config = dict(
    vocab_size=2048,
    grad_clip=1.0,
    warmup_steps=48,
    dataset='wikipedia_en',
)
Each number is 50 + 15 x the weight over its row's rms, rounded and kept within 0 to 99. Layers, rows and columns count from 0. The size before them is the row's rms in percent of the matrix's.

# down: layer 5 MLP down (transposed), 1024x256, rms 0.465, rows 47-99, columns 192-255
# up: layer 5 MLP up, 1024x256, rms 0.457, rows 48-99, columns 192-255
down47 098:30 50 71 65 51 46 35 27 35 42 54 65 74 64 36 26 41 50 64 70 39 56 53 55 43 27 47 32 62 44 41 63 51 32 73 38 30 68 60 60 32 61 45 52 54 39 51 44 59 49 38 51 41 48 85 53 07 52 38 38 48 45 56 35
up48 098:59 34 42 74 52 53 44 32 38 65 42 50 63 30 28 47 45 47 71 39 26 40 43 55 45 42 35 39 35 49 45 28 32 50 55 57 18 59 91 44 49 78 69 48 58 43 49 24 38 21 17 42 40 35 51 55 74 54 51 58 31 46 60 47
down48 100:60 72 53 59 62 43 60 53 56 48 71 54 63 55 82 19 77 27 64 70 86 40 58 60 72 62 27 42 40 36 53 27 30 35 79 46 45 48 40 35 52 49 43 33 65 23 34 47 43 42 18 58 51 53 34 34 49 48 38 41 40 48 25 50
up49 105:38 67 53 41 30 34 34 66 49 58 28 51 62 63 45 54 41 43 53 47 55 45 40 66 45 52 40 32 16 62 58 45 59 72 52 41 42 41 55 28 24 47 47 55 24 58 40 43 46 37 48 50 27 74 77 37 50 47 63 65 68 19 55 55
down49 105:69 48 50 32 36 45 66 43 14 47 46 68 42 58 30 65 64 51 60 61 49 56 55 33 31 69 55 49 78 21 42 81 60 48 48 30 45 49 32 46 45 35 41 48 51 56 23 53 51 60 42 74 42 50 54 71 60 60 67 43 46 21 61 63
up50 104:30 26 65 53 41 40 52 52 52 48 67 41 59 71 48 58 58 52 45 81 46 39 63 49 37 66 43 65 63 32 39 54 61 72 85 63 40 54 31 33 32 25 50 35 52 54 44 37 36 65 83 57 43 34 46 63 34 47 29 64 53 37 50 61
down50 106:60 51 06 43 56 70 76 54 52 56 60 28 75 49 62 48 45 41 41 11 67 55 59 58 69 32 44 79 39 51 72 50 36 39 45 68 40 49 53 54 52 42 68 61 57 74 52 68 07 72 48 50 44 59 45 54 87 27 35 80 38 55 62 61
up51 098:41 58 54 38 46 71 59 41 46 56 50 33 51 60 29 59 51 53 54 59 53 64 77 27 70 32 58 53 74 55 25 62 59 55 49 49 61 63 53 53 56 36 54 78 37 59 49 25 64 56 42 46 59 51 36 40 66 55 55 10 37 52 44 43
down51 098:50 61 51 52 31 36 42 56 23 57 24 76 72 38 43 60 35 54 53 37 75 62 46 36 41 33 28 58 37 53 49 39 52 59 53 72 65 60 42 31 46 68 26 52 18 40 49 82 65 73 47 47 71 40 53 35 48 53 58 48 42 43 63 50
up52 107:99 60 63 25 29 56 18 45 51 29 27 56 57 58 53 56 65 55 43 57 39 31 06 64 32 66 64 35 31 53 38 37 49 66 62 58 38 41 76 58 39 35 37 11 49 62 66 35 53 44 31 45 44 74 62 60 40 40 58 45 84 37 64 56
down52 110:59 29 39 38 80 31 50 29 33 52 34 52 23 65 53 75 68 50 37 53 54 27 13 39 18 66 70 51 47 54 49 39 47 42 75 69 41 31 61 41 32 20 61 38 35 54 49 55 63 42 28 67 64 65 58 55 80 41 31 40 70 55 28 44
up53 103:40 31 77 69 56 53 33 39 42 41 66 68 54 46 44 55 49 32 42 80 64 53 34 50 51 44 11 30 44 48 62 77 53 58 49 77 59 56 40 36 68 91 61 56 28 59 55 46 67 54 58 36 64 50 29 37 52 29 62 32 74 51 48 56
down53 105:51 49 54 70 55 32 47 63 40 61 36 70 41 38 57 21 48 68 50 63 66 44 40 36 48 67 41 43 53 44 70 37 43 52 48 48 65 26 31 62 59 63 39 44 48 43 88 42 54 36 82 47 45 46 54 54 80 86 68 59 59 31 36 69
up54 099:38 53 49 54 49 16 66 56 44 63 58 33 47 67 61 32 46 20 74 80 46 37 72 68 47 54 26 49 47 49 63 80 73 48 42 74 51 36 55 40 60 27 52 63 33 41 53 93 63 49 45 36 48 50 35 48 51 21 49 74 55 65 50 65
down54 100:37 57 36 36 61 38 69 54 47 65 52 60 51 76 33 22 59 61 55 41 52 62 55 31 49 37 61 48 51 50 23 22 37 62 35 79 70 65 66 83 36 47 49 56 59 36 48 38 40 55 35 88 72 54 52 30 30 31 73 34 38 49 37 64
up55 102:41 83 27 51 48 42 51 73 53 61 56 62 42 34 54 44 55 34 50 49 22 56 65 61 67 62 63 59 42 79 61 57 42 62 43 53 61 65 64 31 28 81 87 46 28 64 56 88 29 48 30 59 57 42 69 44 71 71 50 62 60 23 41 52
down55 095:46 40 49 52 52 33 37 25 55 52 61 44 63 47 50 29 51 46 75 69 73 61 53 42 54 54 23 33 53 47 26 27 50 36 67 09 46 55 49 49 65 23 81 58 29 56 42 37 39 61 59 46 28 25 70 30 31 49 54 49 39 66 61 09
up56 105:57 65 57 63 38 57 43 48 38 46 35 66 64 44 54 83 24 64 28 72 41 61 30 51 59 63 50 66 61 71 71 61 41 71 77 52 75 63 26 33 70 81 72 52 53 31 26 79 59 39 41 27 60 44 65 51 48 65 55 24 56 55 42 53
down56 110:65 52 33 58 65 33 37 68 46 59 56 66 38 58 58 47 47 25 63 70 51 66 55 45 49 32 68 49 43 49 39 75 49 66 51 17 29 37 34 18 21 31 53 61 27 23 54 48 55 59 51 55 56 62 21 45 53 36 37 43 58 83 52 65
up57 108:49 69 61 58 57 59 74 50 55 65 48 35 65 41 36 69 46 54 32 58 27 67 43 36 18 30 40 63 30 40 31 36 49 43 52 38 61 58 43 39 32 56 47 40 55 47 22 48 33 33 44 57 44 46 31 49 56 33 49 58 46 74 43 54
down57 096:36 81 63 64 64 49 48 78 39 65 38 15 37 61 57 49 47 71 55 35 31 51 66 51 43 59 46 43 73 56 25 63 57 46 54 64 48 38 82 31 66 35 45 42 63 13 65 54 57 36 51 60 45 34 61 48 78 67 54 47 35 60 47 24
up58 091:40 38 51 44 79 68 51 29 68 68 05 59 13 47 40 47 35 57 55 60 17 49 45 36 62 48 75 82 60 60 59 51 37 30 46 29 49 49 29 10 83 59 25 55 50 65 55 43 32 59 43 56 43 67 49 51 55 39 36 65 52 45 66 23
down58 096:76 47 49 71 49 15 59 49 46 55 67 74 89 66 21 22 36 38 52 46 71 45 17 43 63 54 61 40 51 37 44 34 59 39 54 29 72 40 67 37 43 42 42 65 60 51 28 16 45 54 44 35 31 43 56 43 39 31 49 46 50 35 36 48
up59 104:55 35 47 26 45 72 58 21 55 38 88 56 58 70 74 42 49 64 38 63 73 35 67 62 36 49 84 47 50 59 71 69 68 48 65 41 32 08 67 49 45 56 54 60 54 37 36 37 67 29 37 80 73 37 42 67 67 51 16 40 57 40 25 48
down59 107:71 82 38 33 44 66 48 44 58 33 34 45 44 41 77 60 67 63 35 44 68 39 51 58 88 39 73 41 42 51 54 48 69 62 54 60 59 33 71 59 48 53 57 34 25 36 42 69 65 58 45 48 58 40 73 39 71 43 41 59 83 42 38 73
up60 099:57 52 59 69 21 30 43 69 67 55 44 58 41 37 06 29 42 46 69 55 43 33 63 47 43 60 41 41 55 31 49 33 71 39 57 69 56 65 50 61 81 60 38 43 50 70 75 41 71 38 38 54 49 68 75 64 50 41 50 49 40 56 51 52
down60 105:47 28 69 65 44 52 46 71 73 82 27 63 55 39 62 55 31 34 46 69 47 38 47 58 32 27 32 32 66 57 11 47 58 38 47 04 67 51 62 22 43 17 63 75 41 49 55 63 63 56 41 49 54 54 67 59 71 44 33 52 65 54 42 75
up61 097:64 58 34 28 54 57 59 67 59 23 77 63 35 20 65 54 36 75 41 38 37 32 61 39 55 57 49 23 55 66 64 56 51 18 46 36 86 29 39 68 42 60 38 75 45 59 77 45 15 68 39 64 49 51 34 43 63 18 65 85 69 84 46 59
down61 101:50 41 37 47 49 57 38 64 48 54 33 51 59 44 53 42 26 29 50 60 31 50 48 50 31 17 61 48 30 31 63 41 43 48 74 44 44 35 30 79 53 68 48 62 45 48 73 48 86 38 46 56 45 62 27 64 38 63 47 48 40 59 69 21
up62 098:23 44 47 46 56 33 50 57 56 48 44 52 34 46 40 52 49 82 61 53 29 29 63 32 80 34 47 42 88 42 22 47 51 48 45 74 37 64 40 61 55 30 66 63 38 59 58 37 40 46 45 29 61 58 50 85 70 54 35 38 57 59 78 39
down62 100:43 71 75 53 48 56 63 38 60 39 65 58 22 45 24 50 47 60 58 46 56 42 48 55 74 36 35 65 79 38 46 66 44 45 54 56 44 48 59 40 55 79 20 51 19 56 74 86 80 37 70 69 71 67 32 45 61 61 49 27 57 52 42 14
up63 096:35 51 75 86 19 31 30 41 34 68 47 47 55 64 85 61 48 62 59 74 37 29 56 39 61 62 66 68 66 27 44 10 55 52 64 72 27 41 56 48 53 61 64 33 40 68 51 46 41 34 69 42 74 42 68 61 38 54 67 94 25 34 38 29
down63 102:63 56 36 60 71 53 48 51 45 42 45 40 68 43 44 63 63 73 77 31 70 50 00 52 43 54 69 38 65 44 52 78 56 44 78 38 70 53 50 56 33 50 54 47 50 66 49 64 68 69 50 23 58 59 84 73 55 55 60 50 54 71 32 62
up64 097:43 26 46 84 21 30 43 52 43 45 61 50 42 50 35 44 72 51 71 46 64 35 70 42 52 42 46 34 59 42 54 59 94 61 74 47 61 52 76 61 53 58 72 50 65 64 60 30 42 37 46 47 67 59 63 35 50 43 60 39 43 52 15 53
down64 099:60 52 30 31 65 60 47 67 52 70 29 42 47 52 23 47 63 44 51 57 62 46 25 47 42 61 47 39 62 75 39 33 52 70 46 44 68 58 55 47 44 56 41 38 25 59 51 44 45 29 54 28 58 73 43 64 65 42 27 63 41 58 32 61
up65 095:62 25 49 42 57 23 30 41 59 35 34 56 41 39 62 49 64 62 38 54 72 47 55 33 34 43 30 40 69 57 17 36 55 49 57 52 51 42 38 23 63 33 83 47 54 61 36 47 30 58 53 57 72 55 73 46 62 66 42 64 41 43 81 64
down65 094:30 85 57 27 50 63 48 42 57 70 64 32 38 48 25 43 34 28 54 40 65 60 49 62 55 60 56 66 50 32 46 45 38 26 81 52 54 53 51 61 83 79 40 58 86 45 55 32 55 23 37 45 42 50 31 40 56 57 49 47 41 67 36 46
up66 096:25 74 72 65 47 85 64 52 84 69 37 37 39 46 56 74 62 43 40 71 26 40 46 72 38 35 44 47 54 44 65 50 59 28 47 56 63 63 47 61 51 57 53 68 40 30 47 74 34 37 56 42 55 58 37 49 37 60 32 77 49 55 60 35
down66 094:56 48 26 48 51 33 32 56 56 49 60 58 71 53 48 25 47 50 59 42 71 61 17 27 32 69 26 59 52 50 35 41 59 17 50 47 67 56 51 39 47 63 35 45 48 65 77 44 64 71 39 55 43 62 44 55 52 17 33 55 37 55 46 41
up67 092:50 43 47 35 33 30 24 56 42 47 47 31 60 78 51 43 54 26 67 41 42 80 69 33 64 75 58 57 30 49 58 85 79 20 77 63 45 49 62 44 64 59 54 60 48 80 51 44 80 52 58 33 58 27 57 36 63 47 62 30 52 56 47 65
down67 098:10 66 50 57 46 28 54 47 29 66 43 55 50 31 53 44 29 42 36 26 33 40 51 58 52 60 69 56 30 44 82 46 40 79 20 53 64 45 32 60 62 73 25 71 53 48 44 37 77 71 44 65 43 35 50 41 51 61 69 28 50 50 57 19
up68 092:51 15 34 41 53 52 46 52 39 36 49 33 51 42 58 72 63 18 45 45 68 52 30 35 40 54 54 42 40 36 47 32 68 70 50 67 29 28 62 73 42 71 54 49 60 55 46 54 39 61 26 35 37 66 48 67 51 61 80 65 50 54 51 75
down68 099:71 31 84 67 55 58 81 57 44 44 57 46 44 57 67 38 59 41 35 50 14 76 59 35 49 40 42 26 32 57 60 46 41 66 45 31 58 59 58 41 40 16 68 56 68 69 27 45 66 34 51 35 68 64 66 60 24 71 60 39 30 74 62 44
up69 098:25 57 46 50 66 46 44 48 31 44 61 57 64 53 44 38 28 39 40 64 43 77 46 53 57 58 49 53 29 44 44 71 43 56 61 42 78 69 38 41 99 44 64 49 49 57 19 34 61 54 64 66 61 43 84 34 43 63 40 45 49 63 58 48
down69 089:66 65 72 36 49 37 53 59 55 35 59 21 39 40 44 54 63 51 40 86 66 39 41 78 51 64 51 48 81 36 34 50 52 55 61 34 63 49 32 61 42 44 28 46 87 58 21 66 59 44 39 44 49 72 52 74 56 53 24 55 62 29 45 75
up70 094:62 40 50 49 42 37 51 29 68 62 73 51 32 56 34 45 56 64 67 75 18 68 49 60 75 44 49 45 18 71 34 52 53 46 51 50 15 80 60 58 67 55 58 58 31 52 72 48 79 30 26 41 53 65 31 73 37 56 55 79 57 38 58 50
down70 104:63 73 19 43 38 50 57 62 64 50 58 79 33 36 36 40 42 57 64 78 27 54 39 71 46 21 56 51 09 67 68 41 67 45 58 44 31 60 72 60 48 62 17 73 85 39 51 56 51 21 59 33 30 50 57 38 15 43 77 50 41 61 24 45
up71 101:48 58 54 33 67 41 33 77 50 43 61 30 44 40 55 56 12 45 60 20 56 52 32 56 42 46 44 72 23 42 34 47 52 32 27 61 54 45 51 60 71 27 62 46 60 54 14 65 81 31 36 42 62 43 53 67 54 54 67 33 68 43 52 66
down71 104:64 52 58 53 60 62 62 30 75 27 61 40 54 58 45 54 36 09 75 41 57 27 29 35 33 30 03 37 49 46 33 55 52 46 47 54 50 60 53 14 27 31 45 53 41 43 36 41 57 64 35 62 54 65 30 52 41 60 66 74 61 45 61 44
up72 097:51 47 45 36 27 39 46 40 84 49 34 52 53 38 60 19 41 35 28 47 59 18 28 46 52 52 60 27 43 38 61 41 69 33 51 61 38 36 43 51 51 45 37 34 45 18 38 45 62 43 78 77 35 53 44 22 65 45 36 64 58 36 50 52
down72 096:54 67 84 47 62 52 27 51 50 53 59 26 27 36 64 60 49 36 60 75 51 38 42 44 21 72 49 44 73 26 61 29 48 74 55 68 48 51 40 43 52 64 51 34 65 15 58 55 61 39 29 57 64 49 56 47 10 60 66 29 34 61 52 40
up73 099:56 51 41 63 05 51 52 36 49 38 49 76 39 29 64 63 56 30 49 62 46 51 56 60 67 81 52 33 65 58 43 48 58 28 76 44 60 38 46 40 58 49 39 43 72 56 28 76 77 51 60 55 47 51 55 53 55 24 63 44 43 58 81 45
down73 088:54 42 42 69 35 46 40 55 56 32 56 45 67 37 48 66 71 64 66 55 62 47 52 40 43 56 53 70 56 25 26 35 74 50 20 31 55 50 52 46 41 20 50 22 65 28 39 54 61 62 50 82 29 61 38 38 66 70 37 60 61 36 21 66
up74 094:34 42 56 44 27 37 67 25 75 55 67 57 64 73 40 60 42 37 46 44 56 46 64 59 65 43 62 28 44 57 64 65 31 40 80 86 66 19 41 48 33 79 38 29 37 52 58 54 32 50 63 67 54 48 56 06 26 44 65 31 60 29 46 77
down74 091:42 61 31 49 52 42 24 28 28 34 85 36 53 58 37 39 26 37 61 41 48 67 43 59 42 58 79 69 55 59 54 60 63 26 53 64 58 27 37 40 40 34 32 82 46 38 73 59 48 81 53 36 43 31 45 69 66 58 42 32 65 41 47 45
up75 100:45 39 51 56 61 42 64 39 56 28 51 28 56 55 72 38 74 61 06 26 61 51 70 45 37 52 57 75 40 43 50 38 58 45 83 44 57 91 36 29 42 46 21 47 64 56 61 45 60 52 70 40 65 47 17 51 49 60 35 20 54 47 51 52
down75 097:65 48 57 68 73 58 33 61 50 62 57 51 56 66 37 49 48 18 69 66 66 25 73 64 60 51 40 46 29 40 30 71 59 45 44 54 50 55 53 72 38 39 37 48 54 62 34 42 64 41 46 49 46 62 47 57 50 45 71 63 53 51 30 42
up76 093:61 54 57 66 49 29 27 53 64 38 55 88 44 42 55 36 66 31 55 18 28 54 56 72 31 69 38 44 83 47 55 40 61 43 35 37 62 64 39 39 16 49 76 48 38 68 61 45 57 58 46 36 68 47 36 37 83 45 23 65 43 34 82 62
down76 099:43 54 60 62 50 60 45 54 61 67 23 50 56 62 62 59 51 36 18 51 43 37 62 42 51 63 41 43 22 76 37 55 44 62 59 62 67 35 31 29 44 44 52 43 65 65 71 54 53 40 24 48 59 35 48 57 54 58 23 59 36 50 33 64
up77 099:37 42 62 43 44 36 50 59 44 47 79 56 54 66 52 73 39 77 25 64 55 55 64 34 63 45 57 40 36 74 39 35 33 29 40 51 67 58 77 45 64 36 29 85 34 63 56 49 34 32 60 70 36 33 52 56 64 37 66 72 31 48 75 44
down77 102:24 76 53 70 47 57 44 67 30 34 50 66 45 56 56 72 42 53 60 53 55 31 47 63 61 40 57 41 43 38 68 66 12 15 50 46 71 19 51 47 56 71 59 58 39 65 49 54 33 42 35 55 41 66 55 47 63 44 48 74 39 49 50 54
up78 099:49 41 46 56 22 68 47 43 50 34 60 27 62 45 52 48 73 65 81 52 35 57 71 39 52 39 54 51 64 45 55 61 36 70 45 58 41 45 49 48 63 48 45 32 52 59 68 49 45 50 55 62 72 33 51 62 21 54 43 20 56 48 59 60
down78 104:77 68 74 36 54 54 34 41 38 38 49 46 48 40 51 41 54 53 15 63 36 75 64 35 25 64 60 35 55 43 46 58 34 46 68 75 44 52 41 43 51 50 69 30 57 68 56 75 64 64 47 27 82 51 45 68 45 40 65 54 62 47 46 92
up79 105:42 50 63 70 63 80 32 63 50 77 64 50 50 55 50 59 92 38 41 43 27 32 65 58 72 53 33 44 63 64 53 46 26 59 40 47 61 50 53 48 19 26 52 64 35 36 33 54 58 68 73 30 37 54 66 67 50 69 24 49 34 36 76 53
down79 100:51 60 42 38 60 33 56 48 21 54 19 38 65 41 16 80 55 51 54 64 29 28 40 64 72 27 49 55 61 61 27 61 52 33 42 60 52 35 65 44 42 61 54 58 53 43 42 40 54 48 35 51 60 26 32 44 60 50 40 51 53 50 35 68
up80 095:53 48 29 49 37 63 56 31 18 19 32 52 68 62 65 51 57 30 43 44 77 43 55 34 58 58 34 35 45 50 43 37 59 42 40 42 51 57 56 28 48 87 54 31 49 63 47 34 29 38 56 53 31 34 43 84 70 46 20 64 27 38 59 31
down80 092:27 65 70 62 79 62 34 62 51 40 56 53 41 42 69 69 19 56 64 65 23 54 43 31 39 63 70 30 41 57 40 21 29 28 72 58 36 53 66 56 40 59 64 44 43 52 47 60 32 53 18 51 63 48 36 43 47 57 69 52 61 56 34 63
up81 093:61 46 91 34 54 54 41 28 85 51 43 71 70 39 57 20 62 63 59 82 44 56 35 79 54 57 77 51 41 47 42 44 81 48 39 46 39 81 51 72 33 35 34 75 66 56 54 39 53 38 49 81 31 33 56 34 31 26 44 42 47 79 56 37
down81 091:34 54 48 77 55 40 48 60 24 68 53 72 48 21 56 34 49 44 46 66 35 52 53 47 45 57 42 22 48 53 62 50 41 21 88 39 74 58 49 41 68 28 34 42 33 76 63 43 76 48 41 42 53 24 17 36 02 45 57 47 36 76 61 34
up82 100:47 39 49 58 36 49 57 74 29 43 45 67 69 65 73 39 52 32 54 72 46 74 37 48 57 30 44 28 69 50 51 65 42 55 41 65 53 74 39 30 40 74 34 39 48 67 54 67 75 50 81 40 67 44 38 57 42 67 41 57 50 77 35 57
down82 102:61 72 98 41 51 54 39 50 45 91 65 45 45 57 73 45 55 43 95 54 78 75 55 81 48 63 60 38 44 51 64 45 19 51 28 45 44 35 66 52 51 43 29 33 53 67 54 41 26 31 64 42 40 65 65 36 48 50 58 15 48 48 37 69
up83 104:67 72 47 57 43 51 69 60 39 64 38 51 44 60 32 43 36 53 86 54 50 52 46 41 78 55 47 65 46 47 51 38 45 57 35 66 66 64 29 53 55 31 58 24 54 35 70 45 78 82 57 57 55 45 49 59 45 38 40 66 41 69 46 34
down83 099:45 47 39 67 30 27 17 48 27 78 48 71 52 64 24 43 19 57 54 43 62 43 45 65 54 44 56 64 33 24 69 90 34 59 58 40 20 61 56 48 37 36 41 26 38 33 30 49 67 73 49 60 30 47 44 34 30 18 44 41 37 62 62 47
up84 101:54 42 58 32 48 41 43 39 17 82 49 45 50 70 48 53 32 77 56 42 63 52 58 33 60 65 41 76 38 33 43 21 49 42 39 45 51 39 61 36 54 93 39 44 56 36 52 58 73 73 59 25 39 44 43 61 37 57 27 60 51 24 85 28
down84 099:64 27 43 73 61 45 67 46 43 60 41 77 53 62 29 61 60 49 47 37 74 64 55 31 34 77 39 49 21 35 65 54 56 26 55 56 76 35 52 29 46 42 41 47 39 55 58 52 20 53 57 48 33 36 74 37 70 31 44 48 40 53 41 34
up85 092:46 68 55 52 75 72 57 44 66 61 50 84 33 61 42 48 39 33 57 49 17 20 27 50 68 46 60 28 69 43 53 47 49 34 63 51 68 74 55 52 61 31 41 73 65 58 37 70 38 47 58 40 54 23 69 54 33 50 75 61 64 74 30 55
down85 095:66 23 35 76 47 27 74 52 42 59 56 42 55 56 39 62 67 46 19 70 52 41 65 76 45 63 60 57 64 40 64 68 40 26 34 75 51 29 34 59 45 37 43 36 61 60 43 59 64 53 38 46 68 24 44 40 47 53 67 31 82 59 52 49
up86 098:63 43 52 56 71 51 47 49 48 26 63 56 64 28 37 76 37 43 70 27 47 44 72 56 62 65 77 55 30 59 57 54 41 51 63 80 49 65 64 30 47 29 45 43 51 44 28 68 23 68 53 40 70 51 51 74 35 34 69 63 37 51 60 59
down86 089:44 18 44 45 37 42 51 39 45 43 61 52 58 63 48 48 44 56 74 47 38 68 35 61 30 48 46 49 45 62 47 37 62 58 58 19 71 52 22 40 51 64 42 46 57 63 63 37 57 40 52 57 52 66 55 45 61 49 81 41 49 65 38 70
up87 095:65 58 75 47 41 41 46 35 27 87 42 32 58 51 61 53 47 39 38 20 31 15 28 58 43 65 53 57 60 43 35 64 52 23 57 15 37 69 74 50 30 91 33 39 45 39 58 45 61 43 46 72 36 32 41 40 31 59 33 46 41 63 31 71
down87 095:52 59 51 75 50 71 53 34 60 39 45 33 35 47 44 49 53 36 35 46 63 44 51 50 19 52 45 71 45 49 71 47 56 61 58 81 83 19 58 50 42 30 41 56 57 53 46 43 41 59 66 33 36 65 81 66 67 54 65 69 63 27 61 80
up88 099:57 53 51 21 60 29 73 52 42 46 59 39 40 50 26 54 49 57 48 38 77 38 54 38 36 53 50 30 35 51 84 56 33 32 55 99 59 70 73 58 58 28 67 70 43 18 46 34 41 50 59 65 38 11 52 36 46 53 58 76 50 76 43 60
down88 104:47 57 62 12 36 62 78 45 55 48 64 34 43 36 46 74 62 76 78 61 44 32 57 24 68 39 43 33 29 36 54 39 34 54 42 45 55 62 60 57 54 57 63 47 81 50 53 21 66 43 31 66 64 71 37 43 42 51 44 44 55 65 47 28
up89 104:39 53 73 57 78 31 69 62 46 48 61 46 17 48 51 34 34 56 54 55 67 40 45 33 27 38 45 53 44 55 74 64 59 59 75 36 27 28 43 57 59 39 13 47 66 28 33 47 51 86 70 39 39 54 67 52 32 32 48 49 55 59 38 46
down89 103:47 38 47 34 58 41 47 53 53 31 45 58 42 15 36 55 47 42 63 59 64 35 60 66 66 38 47 60 36 07 27 67 58 32 36 65 44 35 38 87 37 59 67 25 27 47 71 59 44 59 39 70 75 78 51 27 46 67 51 62 45 64 48 68
up90 100:47 68 78 46 43 42 35 44 58 21 57 43 47 60 70 90 62 38 69 71 65 44 50 71 31 70 43 84 38 52 40 54 40 61 57 52 46 52 59 32 67 42 41 34 37 50 67 39 26 58 24 56 83 19 25 37 51 34 71 57 72 66 55 51
down90 102:58 43 23 42 52 25 57 61 30 37 70 41 23 42 51 39 17 39 23 48 28 62 62 73 53 52 53 58 49 65 68 42 37 43 36 49 55 43 43 52 62 14 46 50 62 41 48 46 36 35 54 29 46 30 49 49 43 58 65 42 37 45 62 66
up91 095:71 57 53 60 54 33 86 53 51 65 84 44 61 65 65 67 38 62 37 62 56 55 23 39 61 31 62 60 35 49 69 48 35 31 51 28 81 50 48 65 45 43 56 60 48 81 43 30 52 56 43 52 41 39 64 64 51 47 61 66 57 56 49 34
down91 092:30 50 55 56 54 51 34 52 68 56 40 34 70 70 40 40 49 48 56 45 41 55 53 37 45 43 50 28 33 35 45 13 27 37 67 33 56 44 49 25 49 60 68 32 40 64 85 53 48 55 63 50 43 55 56 18 52 74 58 78 89 46 48 61
up92 104:36 34 45 85 40 30 33 68 64 55 49 35 29 46 51 49 63 40 47 40 26 39 64 60 46 70 21 27 70 42 55 43 50 33 53 73 48 33 38 49 49 48 56 28 54 76 42 54 46 57 34 15 48 69 45 47 23 23 48 25 20 89 64 31
down92 094:28 26 29 39 53 50 37 53 26 53 37 55 29 34 65 36 54 35 59 39 48 80 94 43 54 40 60 58 18 39 60 26 43 45 53 59 42 52 60 60 56 58 44 45 50 36 49 61 47 47 08 65 37 29 57 50 41 68 47 34 47 32 56 66
up93 107:50 56 52 47 56 23 79 64 69 74 59 52 37 56 99 47 45 46 50 72 30 42 36 12 53 30 59 49 76 57 57 27 40 54 35 45 47 57 76 42 40 33 69 40 24 52 40 31 32 54 52 53 42 30 41 28 83 48 47 44 62 52 57 39
down93 105:40 50 90 66 77 41 51 39 33 35 19 44 46 43 51 47 43 52 38 41 48 66 60 55 61 19 42 69 63 59 50 61 45 61 48 38 42 51 67 37 42 61 37 66 31 27 61 22 64 46 91 55 70 53 52 26 64 57 44 58 46 32 68 41
up94 093:41 36 58 26 51 36 60 31 50 45 49 85 31 64 41 56 54 37 56 73 50 39 62 38 46 50 38 46 37 94 34 25 54 32 70 57 41 33 44 25 38 36 46 68 67 72 38 00 69 60 42 36 45 43 57 68 38 68 54 15 41 33 47 40
down94 095:41 40 50 49 79 88 44 45 44 45 43 14 63 42 67 58 38 44 73 46 64 34 55 21 44 75 49 61 51 85 55 34 70 35 32 53 05 70 45 70 40 41 55 46 61 37 69 53 55 30 52 34 74 71 29 56 39 58 58 33 51 37 63 63
up95 100:36 50 49 48 57 58 42 51 55 42 58 60 53 43 17 62 45 26 49 61 38 63 49 61 35 51 27 46 73 41 45 74 53 60 45 35 80 40 51 26 33 58 63 00 51 28 60 41 42 80 59 55 57 35 55 82 34 91 28 45 54 37 56 19
down95 097:55 54 37 49 36 55 48 37 57 65 56 19 40 55 64 78 44 41 60 61 62 40 58 69 55 59 54 29 42 40 29 62 70 99 57 51 29 38 52 74 51 57 40 46 48 32 27 49 53 76 57 50 53 46 44 46 61 42 69 21 41 58 52 49
up96 094:63 50 67 47 48 61 53 51 68 81 52 52 33 50 64 45 50 46 46 35 43 42 66 51 24 41 54 50 62 67 47 22 33 42 53 75 49 31 43 71 67 48 33 72 22 76 38 62 50 27 70 64 54 23 74 21 57 42 47 53 51 53 40 39
down96 096:50 49 59 28 62 32 41 26 21 85 35 35 30 74 67 57 60 14 49 73 50 45 52 54 63 52 54 43 31 47 54 59 64 79 61 41 48 38 84 29 48 72 60 68 56 66 40 39 34 30 45 70 27 64 63 52 28 33 65 45 30 59 13 53
up97 107:47 41 37 42 44 44 48 20 67 31 65 56 57 54 35 60 46 46 70 53 24 50 27 53 57 45 42 29 75 65 46 53 49 56 29 52 57 53 31 37 60 36 52 36 77 55 54 68 43 73 59 39 52 48 66 58 40 31 41 61 47 30 49 60
down97 112:45 37 31 24 57 49 77 61 59 41 43 42 53 51 40 52 64 62 43 44 74 29 65 46 61 11 37 76 26 65 71 53 62 48 59 80 43 53 51 59 26 72 47 35 66 59 56 73 57 38 42 43 63 47 59 51 41 67 37 23 47 15 65 42
up98 096:34 31 17 11 45 55 62 41 24 65 52 55 57 29 41 35 20 58 48 73 44 55 51 47 41 68 65 49 34 49 80 35 34 48 55 59 64 48 59 32 80 49 14 62 27 83 54 60 41 80 54 54 49 33 32 36 50 48 58 50 49 80 77 50
down98 101:56 28 17 26 67 42 22 62 35 49 56 36 43 51 50 59 49 33 63 61 27 43 32 50 53 59 60 44 43 59 74 68 60 57 53 38 31 68 43 61 71 61 31 41 49 44 55 60 55 43 72 39 54 30 21 65 57 32 59 67 51 52 60 77
up99 101:59 38 39 64 57 41 28 41 71 57 47 52 48 24 45 18 62 86 72 59 48 48 52 40 59 55 76 42 51 57 42 26 50 41 31 54 55 63 48 67 39 53 46 80 46 68 64 53 33 78 66 33 50 31 67 87 31 60 47 64 73 48 48 30
down99 100:56 57 47 48 32 17 17 47 60 27 78 34 48 41 40 36 51 74 55 62 26 70 68 40 30 50 37 57 73 72 71 49 51 56 16 60 75 51 55 55 69 31 48 65 54 58 34 76 38 22 44 41 51 54 52 37 72 53 37 59 52 54 57 62